config = dict(
    n_layer=18,
    n_head=9,
    n_kv_head=3,
    norm_place='pre',
    rope_base=10000.0,
    qk_norm=False,
    attn_scale=0.177,
    parallel_block=False,
    optimizer='muon',
    lr_mult_down=2.0,
    final_lr_fraction=0.05,
    train_tokens=144300000,
    steps=6192,
)
Each number is 500 + 40 x the weight over its row's rms, rounded and kept within 0 to 999. Layers, rows and columns count from 0. Numbers have three digits each. The size before them is the row's rms in percent of the matrix's.

# layer 14 attention query, 288x192, rms 0.0779, rows 0-95, columns 0-63
089:549536437510483515544459491603455373516502534502488458547521545476512530608487600516515518477516525489599539542517508484501471440526454493521487509540468568448534460479503502540524506464508479
112:535461493519538556561515509496479527492537494458551577489439505496490419542501505538556531487471490445563504473444511433469472470444496460465516502515478471504497452572428505452495603413549468
101:449465509470520455539547473566532585611544525457546554489477538497529496511452559554470513494539535565504517534515550505543512518505495479462520455508510475512460516578562485545486407508480541
101:543465458534504530462507461519457519502502554458509527497529465542423444476565505495541540528472548489433582507487487480454451488443449461435527513509507495506504498521486582452491461503503506
098:441487523517468585561477414503501502581441581508558475569608548528501472532546449517475506480522495520454470421470509455540435463506521530539549509455440428467516425456511542524550484449487546
099:502490456537474485511538428508445427493501498472443539453529510535438399512494508438490516510520472511510404526523538518492445448482531454516502529466496553495484480541473517617498546469476498
095:454516524438523488484546511478461481527508500466548516444488520472509541543435475524578554506451473459454532501501518464450514529597508467499505400458548460502460479518563508475514534515487465
094:497517495570464458453498510479558455488504545468474542542541499469524434443552501532495459486472425442433579545494462537492517495456544560483490483518477471570492522495452509531562538474449428
094:528482487446510532422522490485505491472477485488510543568401480497514431526520523521508564510585547407468510441485501500551480521524574537526427470527512530499472606485518436467469477405521492
093:512460498484492586451521413552478526439542546488606543483592492515494473524495542481463455517497535454509465497530553453509459483451478543533489495517502536452454522470504566508560497435528527
099:526422545536536544512513502527539501423555505454492486496551451464488557490503563459454516477545545479567467543482506495474535427526470568480514494465476502533525547514527488500507524538507452
096:457501567467548526573546490445511515563532439507503437475501488491558577510479523518537560473489498490465522523506486421518464461527505524524479518499525481446502518543504505540479541543458419
104:561504481445476421474499496411515556527528464466471561531491518525515494476555453533492497509515529537415486440481461489493451550484503468486510498497527459494520488519500576573493506470509464
101:467497441456518480489498498444491486532489531421468532491477489501511493500449540382476622492474459497539496548525510515428574505484488412432490453540494509507551483511492434434441536476561466
097:513463507469498487543448538595574501577460441529456473459480489493555510460440513548561554570447481529534497458524466570504474487457500495456453529427532462519604562468503511437522464502515417
091:551480472496515492514517534489566455528419490485551474492452429512542555573549474569541480497442540527506480493469508500475515482573505529464506494510544470476502528517496485494482478557583401
120:518444540560578561517478490452526508500527513491477517489468571474463485552473529488497420480527460461458419479411527496526427395414454517507427503501495452505500491509499528491481522452509518
086:544453518561481545534474434534455561503481489524572453485510503521539555474491418563482549492497469493468460537476531515460513523505554555489580461474507460444484438559480453436549540515483512
102:532495486450437525524523459422523536477481492493481565487514508488459454494504516509424480496545499460511483468525462483514434410512497395425540528522447503480513444451508523459503472479493554
098:430474496627552567440504516569458574512509477500493576523557509460452475526493543438514487506563527485524491489472503472408457491463472494512484495449491605466470448533551488482448479525549514
113:490503472503562532491528534477458494464609521493526545483561509428465509445478507442518520493518510437551552509481535501532550512470473437460480470523476546499508429461541486450454499482503527
092:456444507518530494500484484450500477532498553503477529492463486445530535583406486598515439503468404501488565466490520487498458468519519496480547461510612416479507503540458419530524508512528512
099:474481466463438492495507483469454478518573455469487494593573585515456483534471577409498494546490569505544451459500540451528514535492475480454491527494498504456487503509525538458440527514424466
102:534509552450493510520442497360454497486468470453518490518499497555515529546535556500476493544499491409469548510474459462553601461541566546512501483498525481499488615519455507474486460508484525
094:499545502504527378557466535491509515493472449507491491526482527478617519564517538557492561450451451534543482465471478402468478501520496458495561490536492517635481489496538505478493515553511494
080:493498530448544479547474534520461472523534581427491465544529524377494477497530483520483436545566469459510569513443527503400525451520487560564501532556540519552468480505468477529445405552427512
090:462525439514415487472559474456491526462450532533496508547484550460512552544537496445501540480487532458543476487516511573481538539486523452533493535506466452490527482511508507548553462461522558
091:538495519526508526472559526530504500487531478504471564502490423453468551512469547461475463481530577512494473486501503528481460573550506487525579460434501495503415514512555462502424518524484510
088:486494510434484542477492417518515497440508492442505468526523438497472487459533462494579513535441481425457495545444435552504504469464441445497473483469504492526524500508396507507533562486441540
101:510508505516519502472516438472467478506506536479506539525514515520498404489620519505485470497474505454399470427514583548506418494459518469448493522475510563458469496541543489526501528511408589
093:502595543560459518477484542465520511391475500476475499488475526558533540504537495525468445474480449450448424495553482457506488421550437469518495548541519444535496509517566451496446485497455478
085:471433499589478470500576497556478438468492467487482481465511528507505547475558550492484471512535524508465466482474499447502480452504485421538493513451464490573468519464521528546508560547538460
079:557535543524488498524545427469503471543523493536509514529530503494423482497523451572571528476447446432457556496559484573532540499468523508488476495535525518535472512466447516575476501499477501
083:518486476555437450514540503539460519510513532520437513528482448538612469541532490486525574478478575458437538506486521532454520456530523531438490451523491470556530485561477500541455477443535469
086:522443566407478500502545497493482512528493497421453522524529496454478525457454496431469423469579525516545498539587451460547462494499492442487537500511567498486515478503504440536527539438548468
093:544472536562542511517482567532436560513547525407482505576478524528533467538543536528486524526470610494469508496469554518502538429518508501462521445545474509504501475442478543523552484518525448
091:517524606549516451513549471423508477514486504509411536552506505454457473485583456545486452537465458536490493456538537524567433480547535476566525480463542417467579540425451495512503517517503506
114:538471450431522508504502466502444529602449515537537486494497546518484511486565518505499511517504579510528485443440544454456542544478488443417491520531483528490519513504547520511557373517453448
102:477560550493468438457507490472537493513435458492500534495512506512518578512396458502475484466499442467439469545546462605520463538521479460562502566472508505478474559584495496477466561536543501
102:482591488556481534504484506464496510537479545505503574465460555514533438573488477503550442453476461444488516471478447540484466533537540503485474471491461456445462474451518570585581509520475501
106:474451440463507485530553457381467590475459541473463476473517522508452513526515482538498510567512494492547523473521520529494493543457546468470561448548544498484509519457456460482482509558433498
107:479512502513533549520510539504515483590506491472536569500430482545477543492494547476527476526523474492476469465477499452413609550459523544481498466452510536477561495500466470497496414470558567
121:492438516523515497522499573465477491479544535578478463474491512553406580485524500470532506521482515548575458475476450486460494580523495540461510510527499469539501462474524523482534478558560505
094:540547503459517456545531504417520441466487472517517508572488477490462522514493557500474550485486498488488499509471440445526445502522517486533514514486550469594453440423507491433544504500501541
126:538518472535426458472483516510450526532471529523483580598484437494448460506551519515448494502526493451489502480512540486475444486497581430498602466492449537517422508499514469494492504491502424
123:521503383470570540483499512530490459524470522474514541474433499483452407489471474515531511563454540520491400546408514500500520474483476516507478484495477525499560534528475402384485502500561508
121:503471509551521450586538463560532432488482487428577467451486475492483557479455526634531518512458488488547459450552495447534451547467452529458519448566560453522545583472474464493457534464541469
121:541528531522538598516483467518541494456556459481535528457559490539461505597562506490615477469480534526496512481539519450462452505503539490599483470492505508520524533446454541475585490500498469
091:439455477535517589492491536528503487577509519535512418513499527510529439518513429484488509536500555538547545426493523440446492491485504550506404477506486462483475511466521486494463483512529441
081:498474501594519479510516472437520457534483511560492482453460438563508463491494477482519571523523521515491496507491443493442531445503510439512503456500461435515540513480493433457506513401514458
087:491531517464471479460418460419453511526527531527430507543533559470457526430526480477485504502433516508502543518482553485507536510430501511538461448528508468534565513467548610548575481472482432
079:470492404574498594499521587513433548499526556465504506486474470537553470475526483543519469501526484470570484414491497529544526455517439462466526425557495468544555460495543491473551467516533427
099:490483423519495518472511497512498475541531490476535502514408513479507499434576552545523512541523576504515519497435588498456529504418536522494460539502453491480486494444513541552506421513505502
087:460490519562526548540425449467526502468523509506508566500545499558496494477500430493515516510461474512548513479478437465458426503467499463537480463581485525496498448473469461502509531479504405
099:503517415423454491518484487606392489532488550500523488521500532493506458495503539520530518510513575499516451499514573467549587486499463550430509499497510506493491545508489510517433492504530607
115:490572444465443481464465518507498555538482527502533502530430542437448526459403462507484495486551505523465540494522461543490537472457485469430473529587545536485481436445505490506424516491601565
113:462467526493482405473501472410551494589497532529480477490444493470458428486457489564493471483503459475513495567468388509447512442526507520558502503500465529547445542487469400588520547542533537
124:470511524527488413501456555477518446481557553542491501484519527504517519507499433517554427602460437541547442472503538458445521494519447563589446515443482511553505490588515513485458457531495464
113:506555515460491559478552545399531527469483509424477450511464531511440472487546469490509461525486535520459505480438507535467499460501480398491509436544485540477473555544480461541581482489467524
108:507532499469486446551518582517491485493416493539488507580498511531544541498485464445482466509447470408477565451512442541537488510485556508489525437478564541530562534464442572508489510539474458
114:439506538474487547468431443459548527476520557569521505470522468483502549497492463519471463480500500528470532525441542570487495493492513463476534484537524502481540526509513515491479507537452595
110:541528495482583495536579505491486434474492461539544494464497550440518449487557355497519515469490578518519471500482479457485422481517512510472507435541516500522469562514453459539501512515520509
127:509474482548475479564478549536494534503530523532479508491478499481539554479430442532490530484493549539528461463540494471475443507508438451540480414517509546518503544518550516449493447523527525
109:462488447539525532511527463559542447445549462406566530468514489504465409535527511538481491517471460481520540457479480483541486512504484487515481478516519543527380527483461523555545529489530497
089:530518505516528543542535548460418586487548499493507516562428483468465524486500512557505530493506516482466482503528541555510538457548476444518450474463523531489485489579480430487494542500535517
110:532491542519495541443557493511468514469574477461479497558464498486461506479424563460537583504490497528456465483517577525436429417501448425444460523454509512485542470565433469466479537467473432
083:473450491490531442494486545534520561564491535517491476494457482454544488518647505471554465557558529491522505496539448508498534493526548476510526477545511453495446539422525490572551515491530517
104:548466520470462513427539507486509518516583445528497490563544501431422420527416571496518529460476512536475453489450576463507443482475456460494464531529496450525548515515460526451549531490461448
083:467508503447466574439478489459491491483504463570566481485547437576534477565495463535533527477479577427459484496409593486486547526546429540547475565410511492464533510501439543522560506519504496
093:595506478499508463580564444489527499519504566443518489483480510503420485453523523475551571504568510611443473521508520453469496495554552449430506439472498531594465480505520526463512473443530510
097:462501518495469523522481438535556552549560411517505497472525485524547503506515498474549452528407551511524505573485454469520520560528476508548478479524483505500503483443494471559492530509612473
104:501587524474542552437512446469481525550506441551448531532493514530476469553494443475541506525460507457473492481534542461531458522544527498482494509447509527491483416495454498580453507485507474
105:512511518453516536495534477475483559518522536477445509521501538508520518520466482499416486499550511452467496483566488494459407488538539473521526486538524469480405493543527493513392536499431570
100:498526492487453531509495515493432506508551490509452546558469435538466541487417488475543429558507521458459470521577523415489508486551460561539513492433572507555483418566438557460461501416545512
100:546492580494511446426525552513474476484484548474478472496508528502381541488512435552502496502484583504505482472484521447470456491567532486583439496550503547452560509541511468517531494500510521
115:511449545511499548546492561428524492556469523428424508542460477501494464521455532526414548437422468457447494550540467471536536543509493422465482456511538455487576530500556471458542489460447467
104:500475585505530458447544498511517477506513476523472538479416512432438525513486490548479550455452492530440477416495496497483465534548531514418491499518475531483514464457458483517491452529602519
101:517490421478477412446572483483541493544473539444451510559498459450497494459511477436506547493535513467514490526517462562506520473488474464479525409430517520512507521554428454484464523511493533
099:490525422491470467480512425556526473496538554451535525483466508489513491539440559542492475479462591459541487548507538580524552498493439576501552440475513482516542503441458555506510516455608515
094:526531482535558446541533448473489535557483496477510546496453445533453532506453519468589437531493528496511528559517499428442465491515435520485508486528513515528508510535518464467394486491537523
101:553508558512502532419517472468520491574570461551485538581499511514430492498428516471496477538530474533492473489523479527499431535437464437494455485510500529468531482537464528470437562511477458
082:519540535526436531427480451506594496518468479542475480404464514524385501506527529498512553482462526521560449478519488502560455560515554523420463539459506439507474476574462464511484502462465512
089:511517528476461468379484503445518490482466448534532462536471497509431527461471547433554488452492471586467448461509524434535485479490449484508522538475494497449538461490435518416464532484578485
088:529491491540504519504487537511508552535527538493517459550483524444512463534413518469487557469429451475509489470514471463543479503435485456485520541520501485445520448473449523497506469463471472
088:537456424556509543527542533496473567446575490479455552506513512491492490540486597490507529521451557550492471508560551427499431422413475437536455516502496517530582486558469512502445407462535461
084:468583515444556481479445486489576452496468580489528481510515535468498436530513409503471472462533559444513536477495433508452454558558529578518413515556580529460508569482486471555496455552485525
089:505498542491464491532518434461477469518462559491500470533462461496466533499483573474507532496552520541487536473528489483422509531516552452415460538478468542451522501584506552451505457424532531
098:437530523486485529487477466480477445511459507497570489573499457522549509546479508487473470483544512515526600435403497559492519538503492560530497453527476569487513499475502531523458472514496532
095:552592453518440508488537526474504519520548458517550556525533518499527494538521485521510431479477492416503513475458488433513540559518456512515508482496519446558468598460522461537509540566532506
111:556520538483465469503542525500455435554485513456436505468506516519477530570450471538549457536480495471524504462591544483468528582590499645513570499490525499569499515477525453464446440530505480
121:502537480527463541500508498483465502557548532540470467447492580548535529569467453489503433517522547509479465500465538528482500482518491402545491455517470528511478546480567467554512462434477462
107:477513484511486494548524545468464497501444463481460508481449467536543519491398510477523442592510490399439457454489470453511546488530540477455562515507618556513523543452475529470467514539559448
106:478532489486455589481460441503503496500486477561520515436478495499507435499462468533498457522490528514470558512393508628476498488513429433505509525429470553500449507444452478538484529522470525
108:538487457433512578541602492445497461498537463444548459499503433499469454524452468481540475567502523487547536503482478429527448493460454540453551460489473520517572555473443441556472444511484536
124:456537539554449512494451477487521566455582518496495465543468502505527502524448427538454512493503497466520507540544542575490508463523457442568442473543445510509474540573514530515497539535480453
127:481551530545538469550461494481474504447514510452510533513502530443492459479554473431553487540537537476492530461487502521482527435497449551486476504509506548463446476530467543564522522487454495
# layer 14 attention key, 96x192, rms 0.0811, rows 0-31, columns 0-63
088:470511536454455423492517572474501536511481459511447507432500460431475523505485449507533503566454494535510501496498423430543497583530469545556529527496385499557497442530479483561523560555501504
093:515538498491555591472524476459529475456528488475526499515480422566495471492539453505471545522412476530558410487525459487481519517548525524527550502506488481497508502511489558538482543462531563
090:503484528521476508505479505473528525578538488518520558487483525477488506469453539510503418482589487396461530481478466445577495498507456469435562471467518505448503566444488504533521529501536530
084:517427476536442609441485415430480533523493449512518461459430485544493547472551516444472529502515543512527494491513522484395538494458522521460495430523557426552515506540477449537497499486503448
089:482515443453467546455504500475448504455501502468455526593477568476485450493480473459446567500489624468554475505466493506544509543484445544515423514501497518511533471537581528536522509565618496
094:496509430568455469420530517519559511546541497462446441541514523506520440479582485515562469507557493494517505578511496506498442473534439448503467446548438448481514469536516497472540502438534572
090:435522497443493485504499515522578483505507511538537499484497533475587523536512536494476495514450479515493468495493464505519494565521514531455526548527569410517505499476518474485499594569530464
101:471560469482427425451434476471486476513471439512463527507571564500540456507539443497497418517456487503516542432524435523504454507505560543544493563585552463511519462495438565549577534483507464
100:500537568474466482527510397535510543427533444498529504505461466511462462559473466494497489523557454501550507465566429524498486541494512481539436498609471490516526617497509466505522517482424517
094:551550446534514578475548528471505522578517517498485487482415469552434488480497548444517519516521525482455486488431491469523486538505477531459541503427530521476571446485605492524425536547541504
119:503461480500536492481454528564481517489527554593522475512534470472439528440471511496515556505485473510578454507514554480452499535526509525524483523462433456489519515478563478449498518455494454
107:473562531467451542459496541508537503545548468507490504526441502540579462476521468473406451530478526456467511512478475499493508559514571440506502556494513501471492512408529464511491533538437496
110:535516487447500535474500491480526546442500485545547559517493587492503506565419533481548446487492587462458479401459517474481564466467497535467542508424459522537508507578496517536532503498518458
106:500487414531546512591525425562503416514510502534520526470595498478528530478515457483500459463515466453527542573421512417412436473487538491477519483515521470517511551453441471473467489481570509
102:498428514526529485501540565531514499526509458519536497502479417479452536420438578537492545528527514465501528515479489454490471474511509427459454521555524528449554467437428473510501475510553428
101:565471507536486519537473530548449486520521499440491476401488415465427561520463528539547538458511477524489520501540548521547437544487491525469571516492491528524442432550517532478508490485564449
078:547442497522461445552515472558470510460553471465530416550462516545540530460601430525451552461524586495478529466540516498456552547516535495494530486483535496473487468503584542524511487440541530
083:473460556481494562457549487504495507535517514487532492448532583554439519523529499466451591522526500499513515487486491522427533545496443495468552449515537434485559460500535523518585547440511537
086:464457553518434487478553433499503546522441493496486486450612478526452492494531518515519529501581491510535509585475548519483499525558457486503491411424531506484522494465565499519520436462473515
093:490441508563610487525501475528499491559499505521574490560603539471491603469475514498463482507542595549559537433417521479492515528535462508519545493524552558518515511418520439494544473470477570
097:501548452550516501490465487482471577455525519474482550546508433531519527473507545490483489538496526529503447512473481449439475537433557523527457469463488480491478497476441560493513534481494484
091:491474555473479502562481479476532483497497493493549535510564488458491510532437485519533434475464494498566595498524509602516477467502481539532592514483543534470452552431436521451525469538469448
097:543493429569500602548485503450467500506434483452563495475427526536482534498525525503537555532535562479516442555469514462467545421445499442498494463485444556457526459535489531487493502469546501
101:443483498484530419491514432428533390523483516482437517574430482467527528492471452527457496474555524497416515496559506560468505460499564556480485550472497528495483580478512482499483530509478511
104:487529526472520526458496468507500484549575437500442519468510499475493469558484526473526451476458415503567555450502498485480524607572469509575482541589504519516497507458500479536537520464460455
115:518520580498533393528523542547488492474542550503490562509543510438529534491500492481539381515494468491573438494473471498439504484515477613551424498523562511492509469556508506516462436548492483
102:514461553503467414435528561490584503494409516533428466517496476471491527539494478520517492494420536529501518506488441537493516592537516420457521520502500517562544458505435483478518480577458502
105:511488446536494490488538417456490553518491459396504588549523500517486413483543519559491479509521496497558507481506485483492472477542501478520462409521532427470530484534497496427498430551473509
095:526537470504445486475422532470500561464497505566516515480523480513530497460477492468472520464478457510472508519433470595513448500496478461427473553503531471522508471483511523556479535535473559
103:478488454474466598488530461565578454550485504536594509443445537460485542498615447498499446595538477443497524467460559480491502462467545497460491514524440522489434565501449429577516452514450503
117:536479499534487415536490485512504526447440466485483552509360548494549481473518436493483545467497523494490462545580429494450498482518498464472555497474495482540467526481538498525477534515525516
102:498524519483471547484461584447534473562463475522496502511430543509510513548406542473508498534488538555482460452491515438506492457450439501465504488476468558510480561510520481439437475468487517
# layer 14 attention value, 96x192, rms 0.121, rows 0-21, columns 0-63
080:474524401488570421464537539495531519605523513467471526619444492487523453566569536405521513479442492468531495565506499503521455476596492510414539563530545416504443496536552490499511494557450474
078:422502571478465507619469506533571501419464427528457516496451504497508509533503497488534556501421511508593436523486494491488478452514448443519514544492499501549480572503467497499512466524533448
083:491440506525467532562510439425474499497475486525496493506524465451464523529531524493505539467567483471472480481543487505523516486527564459493557436423546594511450410510526540489453426499466515
080:503478475518400514420473463429501540463490493495471474520505433506525574499407510460552525536517576513331483447527499477508513533530540479475560404519557563512512473488493523453513540469449506
076:514479520502513553468524502512467454519496451419498417552445492477479474476478497568514577517467576463495481514506477458461474559462538562498436470511501541549526569523444460479462477518473450
076:468561484465415488455479490503489514511483453435477502525546551487506419503502499410478542453504526557515547459481525490495402500498474459559473475512463518505444520463505525519458507508469562
075:501401468486478486430601523479494566572510524466535536488461440532509530493560461490494526479475533457430476556524471488559494519531479524465516515445484475502576452504535421495480430496447558
079:456506498460510497510478453525514518484552435451477514548465487490542510475536497443540500524521427506538476500470574535402505469462528461506547486526489466492523609525523481545542550475524484
082:488542544512513543519497518486456527443431507527525459573502474534481567542439466576494476583470521499479483571545540515505514540492520463488458504490502527534470510486505461498540558526550578
079:484470504480528514548453459520406504543511503492392488482527470481450503529511507505560550516570463550487528520483488525451556437537461445547535473447490477517576445527566502523516476475554507
074:499552451477490505507537559514449525461540460476491579475515508476575546478487557446512508546577491477537452501602514548514547501513498552492510563531491519453482522518482477488457476462522495
078:517467544515493567536536461459566467517555522505511521504486482567451502552487500501468493449495481505468484520611518562436500535521448470462572439522484476466519492481428480434449515488533513
080:437508424478431417476551532544516484481524462485510513526483498525404465551491504461450544495509465528577505523548494524478504486524410583486537462570486484460434437524540467598461536468468499
079:509513502537522549502476510515492511507544513521497451515551484494538489475447461491508495546447477454565498480441449436545559388493467476505519465427391506544518537551487543529524420496448491
074:548489512467434539486486426540512549524484410475516475511558470504521395487516495486454548525472455470494484463543513529512551490512505480467477482579584490481476466472455439493555408493432527
083:469482505588512499527426455392553505496476484580463510547518512446549597569512455548543555480594545511488517451440472510494472523495466464492446496480542473475496459542513492500511480553441527
083:455494492531500423498518505492542459461480536455461521435476472434519481448415468461483547523502490515458536478532479517574510471508458551462490546468564469551502553518556496508460496569447532
075:499504592536542461515483499470479435461507524516492484540538422512491487582484597506493502481453464511483518450521522496435424497491574480521505531444560485499458523506508545471539547474460439
081:433569505519530486517513485478577501425528514423547467481524520491459590514493460537511466594416528422497498571546453504518520468495512532530480521547502500462454466551432566511491524492500504
077:464421440468575447527565526514483529451521541469596556500515544495563528574514509541514508460460475499475510526537477514536472501611523503475521492495458484489515484481498512540475581451493464
078:483476473542494458463608561563509524506542486499524503466497467496549514538462467492460517476449525531511429522479496518502501544566484533428483537495403466519477539535511495509531457431512534
079:511517510511524574548468499505532477440557547494526581487449530480562529582565496475509463464553484564500521561473473507494429385507487497461460517461546496404471518510483479515581458457514485
# layer 14 attention output (transposed), 288x192, rms 0.193, rows 0-21,32-52,64-84, columns 0-63
109:482597477468486582531563578549442488431479531429464452527498514447462550547503539490491470490530525577490527568504404506464523549470469498485486538500464522480532499469470450471456421514532493
097:511507512462508492580547451508540526524429449505500524498531495537469512598445535519455550528476531548552508490545520478486494506483462524456483452534491545450479511472441525473505383568587423
104:479481477506568493466541502572527444470547533539540580468550543462451497542483537529495520443506458441436473566502489420513508565476505494412525577527494531467486452494487570522478516499570505
113:479544517506512519533459468449501508506528516509492548474499501467518494436473471446527517497499470485447531512546418558466498528467602457454526468506448496537473526513537556456422506472423506
103:530458551490471563546528476499409494500486458485490425492579431459522459560521448493509506604460477494513505501492513496469503523532530525476494493479477513522515484495509487471446489505486474
106:514548487551529517444477557497496469419505556465491568510574424465490461508422549452454464566520484514474502439477557479508485488475493509507557493507500501498488587421454521547499502552494562
106:576521429559432539519539494564496445509524511572435507476502481512502489443514476537463493471485516524418449501591453385496536525515469456530481573466533534468465572518483502451510519517513541
098:487486527473556528457471551476531416489452527558507501535443549544511547442483503477490553546539466469536596542543546492426514446400459472551518481452517533527511561466463581433463477519459530
112:535487462549392491520455496506530548513482519536445498512524388511541565553478535433544448491402467508481524531515482459485520507574493494541500447456477501452495551563525487461494524515563569
105:486507562432487468537487513429507469550483414582517549526549534454449519482511479516519494469489527530469511518486546499464487509442560497491481486535430436459526483461389485549535535522593509
108:492541385371488448464514498540528430563506470481549455578551558526437509535543451471485419476539509474510459529548541550428530526484464526477493530431465489523583438550577516509487506505452504
112:533461463522467566510496535544476452476516483491489580466479517485504443412501480531520510431515466452527540541476472508499477477467559487440544542572542551456520524523522512515541507456495418
107:499508444460455460502595548543550500530422596432485524527499458516505475498502542502533450522414539482542465512535504542437527467498515578538497556626483486547553473442488480464455480471485503
112:456519511465471464500455597539481493494480514555433543460464569516501511543497464443547474498478525413491522553546472484575471482460542468508439523517520519469524491417475436519527427544490471
107:520512532488417514586509433502494499547535476462473433524564460498477447602520473548489505510471570513465531470525468496439538539420482482453528583510509502476460489505479526472524542516526544
104:508460564566512515498537479526458526490544512518570549583492526457487473548492432527503536432523509475487468555482469545498543573492528475530498508460502545453500530493435600450550541510527548
109:416499568518455459570510498485496494497589522448504514475435499496495560572491484541494515437554534522506505569486475474536502471388452476533550463496488502450494488465578481586536400486513491
099:513487535520448504571443438547500543500506474517563446519554528540574525494526543507510526517444533534515506442572466514432467488463559468472490479474470528512524525560532478538381545515558434
109:477531538562485408544532554512521463454448451559482522519386486551515499536510447520489563518478531445476415502534492494454538431510438535483521548577509483464521494501451469512535531479485488
105:455548517474520556466509504498551533492471483485538490524521554515503543473526544605532462490507476521491546567476505526527432512511441532426486583453425506565477486507558548513511517385582450
102:503546502536474493421538578528523510494446500475475564479468497498507552527469494571423498477458503524451444507601505530536492500535463536485475538453457519536499488490549451542518462464492506
106:499555500512508480502495455514521532495494517494460495510597601524447496542494533525447517484443498481501495505466485532494525449556442536448472444499524534533506466488455516478504477439517539
074:536422476433478536468474525491472476501544365544582456498514456508410501561603376491520528495427588527435524472496507439508507503476461503501473445473461462472539521531499503495549552538487525
083:512469525547450456516485484537549569461568494453511564547469455475498529462501570546432451458499537526529485517473472466455547453558456468546527506499506551505463533495553457543459522511529471
077:455452589453449527490477528458520482583447570519484473437454470417487479531511455479448476472549489493471621554518449524484529520510518525521461489476551499561466483512466528536492512491402482
076:516501464515500467555498464553485552540496511492471503575497505464484474472567519526459531493490518474563448468468516478519526516476476463542489517472459394533570560441512539487499557463513464
073:510473479507534490469608487487479522461538510501450509551477504510499493525524535471517478511540516422522463504534472583517424464466516427491527474565519458495450508418516531518518539537517497
083:521507486484509402522549485485499482494441470438524527450505549551500561507515486574564529553525498421480527433505482490445461459516518603485464480488509471515521499591496545492502422461526500
076:431515567539540577515428528519506442473520464502490501454489508493507422603478519520542493502476427488497485551443519493527537546470471546544454508589490533503493508492514444487471550526475422
076:487474482458455515565487466536521444463428516477489495456508477484455512562501445507569481503485544506476496444507439459563487497516558538483499469413521494516537515545540502444459450527492449
082:459525549528546448472505443476478434562545490424523563523481531469553455495435495547455473525445469517543550481497549470499544512473558432522508453561568480479503487480527499512463446519518561
071:477464478500582557472555543501511490476515591559473454487505489573509490489473509509512516466434479517549539473487483438451529494496440550453353565495475501489488514472404478516464451526421455
081:516554468509476495537587433550571497541522501465502485526530496490490455490540532484474488487439455504534466490431514556542491442450480451464506401535476395470453495511521472459518501547502504
087:515502531539520410520497536466483436522540464575469542440480516553455448507474520543501529510468492485464540472461490484490559543494543449503508498491562509503445434597461570491549477515502469
079:476555495593514551501456493499517620495540498399446551538451487531458512499456578442459479453496516442533443456440491500519458522500493492457545459545599492524573497462523449468520504502490547
084:530519550466462429549578489522484531539530448503552461463536542480466499482569507478472495515562496500487532568547556566465461500515473462468540512531497539497448483555485544495494470533483465
080:447491483479525442553481508505526439560547485456503494433497539472550503479572472449501476509519574487536553482540486495556472459411499388488497493476471548501543484477458520548502480516539507
083:468585525452521490518526497476472548542563505532438551546459521514528490504471451511499473481512413482464524459503443456517463503507515491534490576554471486541516612463528607486547522467437524
085:516523530480528527515486432505508518516527612509493548555477511473455458443475472508498463473518443443461477536512450510486541532633466471528482558583472541558469503413439505495521474489478511
080:500464529461465494484531555528509508543480560542487512505524600476492500503449442586479482409497501516510462541486507490474469528551548504517481491481506483514521510418513516465528519495580464
084:577513518498509522444505457443472491500455581530469515502545509559470470542537527514402535505499509501495508442496520577527484499493554460430506535446557477524492506520526461528509434509473458
075:505502501509441493484483532495461541485500455511503468553558529535444501530495480509475501554475496520560514456467457488517516491446474473451548545561525575477595534445539471482470496592561557
080:456524508553464474531426460490592481498428495475486467505502517511492511473529521540525543499578472514513516560528494497491452407433454415474546501503529518563491502481569594458532428493471476
080:546473526492547508549491490459554510530435521555548506424486563487480426469392505537493455552482455600547518531487556486491491493516516433575486499556485533532433511461469526545497540469508501
094:514520437447485500395524515472458443496524503489508490566474435503481441539559525462547497435463489437497478526498554532562561554458558602512440531508525474493522502437478504509545562529476502
089:568501495445505446512596532551483493523476469520530435575481568455480452518526408451513484564428568543523508509489533491503508533443447446581528474512527475445507534504464508464461577544549511
083:503474515489492426498504482553530504394507602427572433575531595505496514490512505484480427476469441441570460619501523470505485533446514451517464522584466503491514446478590512600527520517517478
090:483495416486484471528483529456539512496480498462448478505428501507560526537484512458440545428540480486499523485479537533530493518503503488508572494507520479466530527480592527524575479449562492
081:556472502469534577455558501480458433592533473511620477479516499529489521453481506557550485510441468488495500489493440446516543541572518511431502455525467534465509501460485412488546479503492477
090:437581467482440413531460470515483506500519460569478521458550534499517513575505485500455526418587517457579540435471518560476419465425526481521479535468519499470497506450493485521473467564594457
081:548491535574563479550451493464446531480441515504494515494447469607558495507453526536537426536468466422541415474413532468527529518532585484519458552465513484468504472445428482519441477518573490
079:506498503518516478522481457513496539548585466513527440487493519463460506527444554493499513491448520627550488555439444526436505511514518489438543549484517443483429455525467479556492492486471499
084:563565543436427492416502428546538527407480532490562554463390452495542564523505466475471561495450519484489462505445556501522437539513494489550495579541445486507507447477468462517475407512454507
067:465489514497490530465546538436465492529449522517508542500467564530489608487486529515487541462471459491435499568505455557543495433490516491484552539504531438491528437544562508543488488523480492
078:488513521482499475502492462488440532542481513506477525465520497417436520519545423540489546547538514488457530489439495486520447505464561554523493592445483508535482484489506501524501415511471559
082:457461498577444497532418474485536522514539516462476546500457574446551521516480537491437487447561515571522489461492545515453492499451464517530506552467498466510433504520484490515504501472527525
084:496546449507450508478494501484565486504479535443478521522578467567448494440497565521515589571506543498361495505498428488510478500537545540453513485507510508462508502555524513508493551437582488
079:480496408563506403523492494485475494482469522507529444536512506528436457538436549529571531465481483461461454536564516478490513551486521539514512467500550562511493536538512480454455536499550564
080:494513522513467536489496534563495553491477554448535429534504506549531475494473556505492428530399477458506472496615507535510572511415480449431483392512544608512482455461478521484499599447571470
102:558546463443534491511482554503529533467483505496563490548507511519547488574523429481509489532423576479510516467463524492521492467432519480537480480535482515481588481432482608543567537497543418
082:572461502523492578485493495498427479564454465557531501524482505482465489446431479560461475453522447548443501534525458452528584522510403473490494467517517468500520481530434473445498470603508483
077:473476542480565494484527584546420568531481514479504483513469441484497416452448500451558520475502449499465533524457502498454512509492533468485447461510554521512510500463481477519462499515573500
085:499512492496445520633407519504517482443492557591462515546460474492495467457502510500501488488536503499480525499483500578502522511467505530546565457483505473468444505413450478496446404532497500
079:531510523492561512515539484483498506537564527534448542528443528581471474493514449455527492432564474486484519461488447448500515544486560470510543556471492438475462450475472412533463528515509519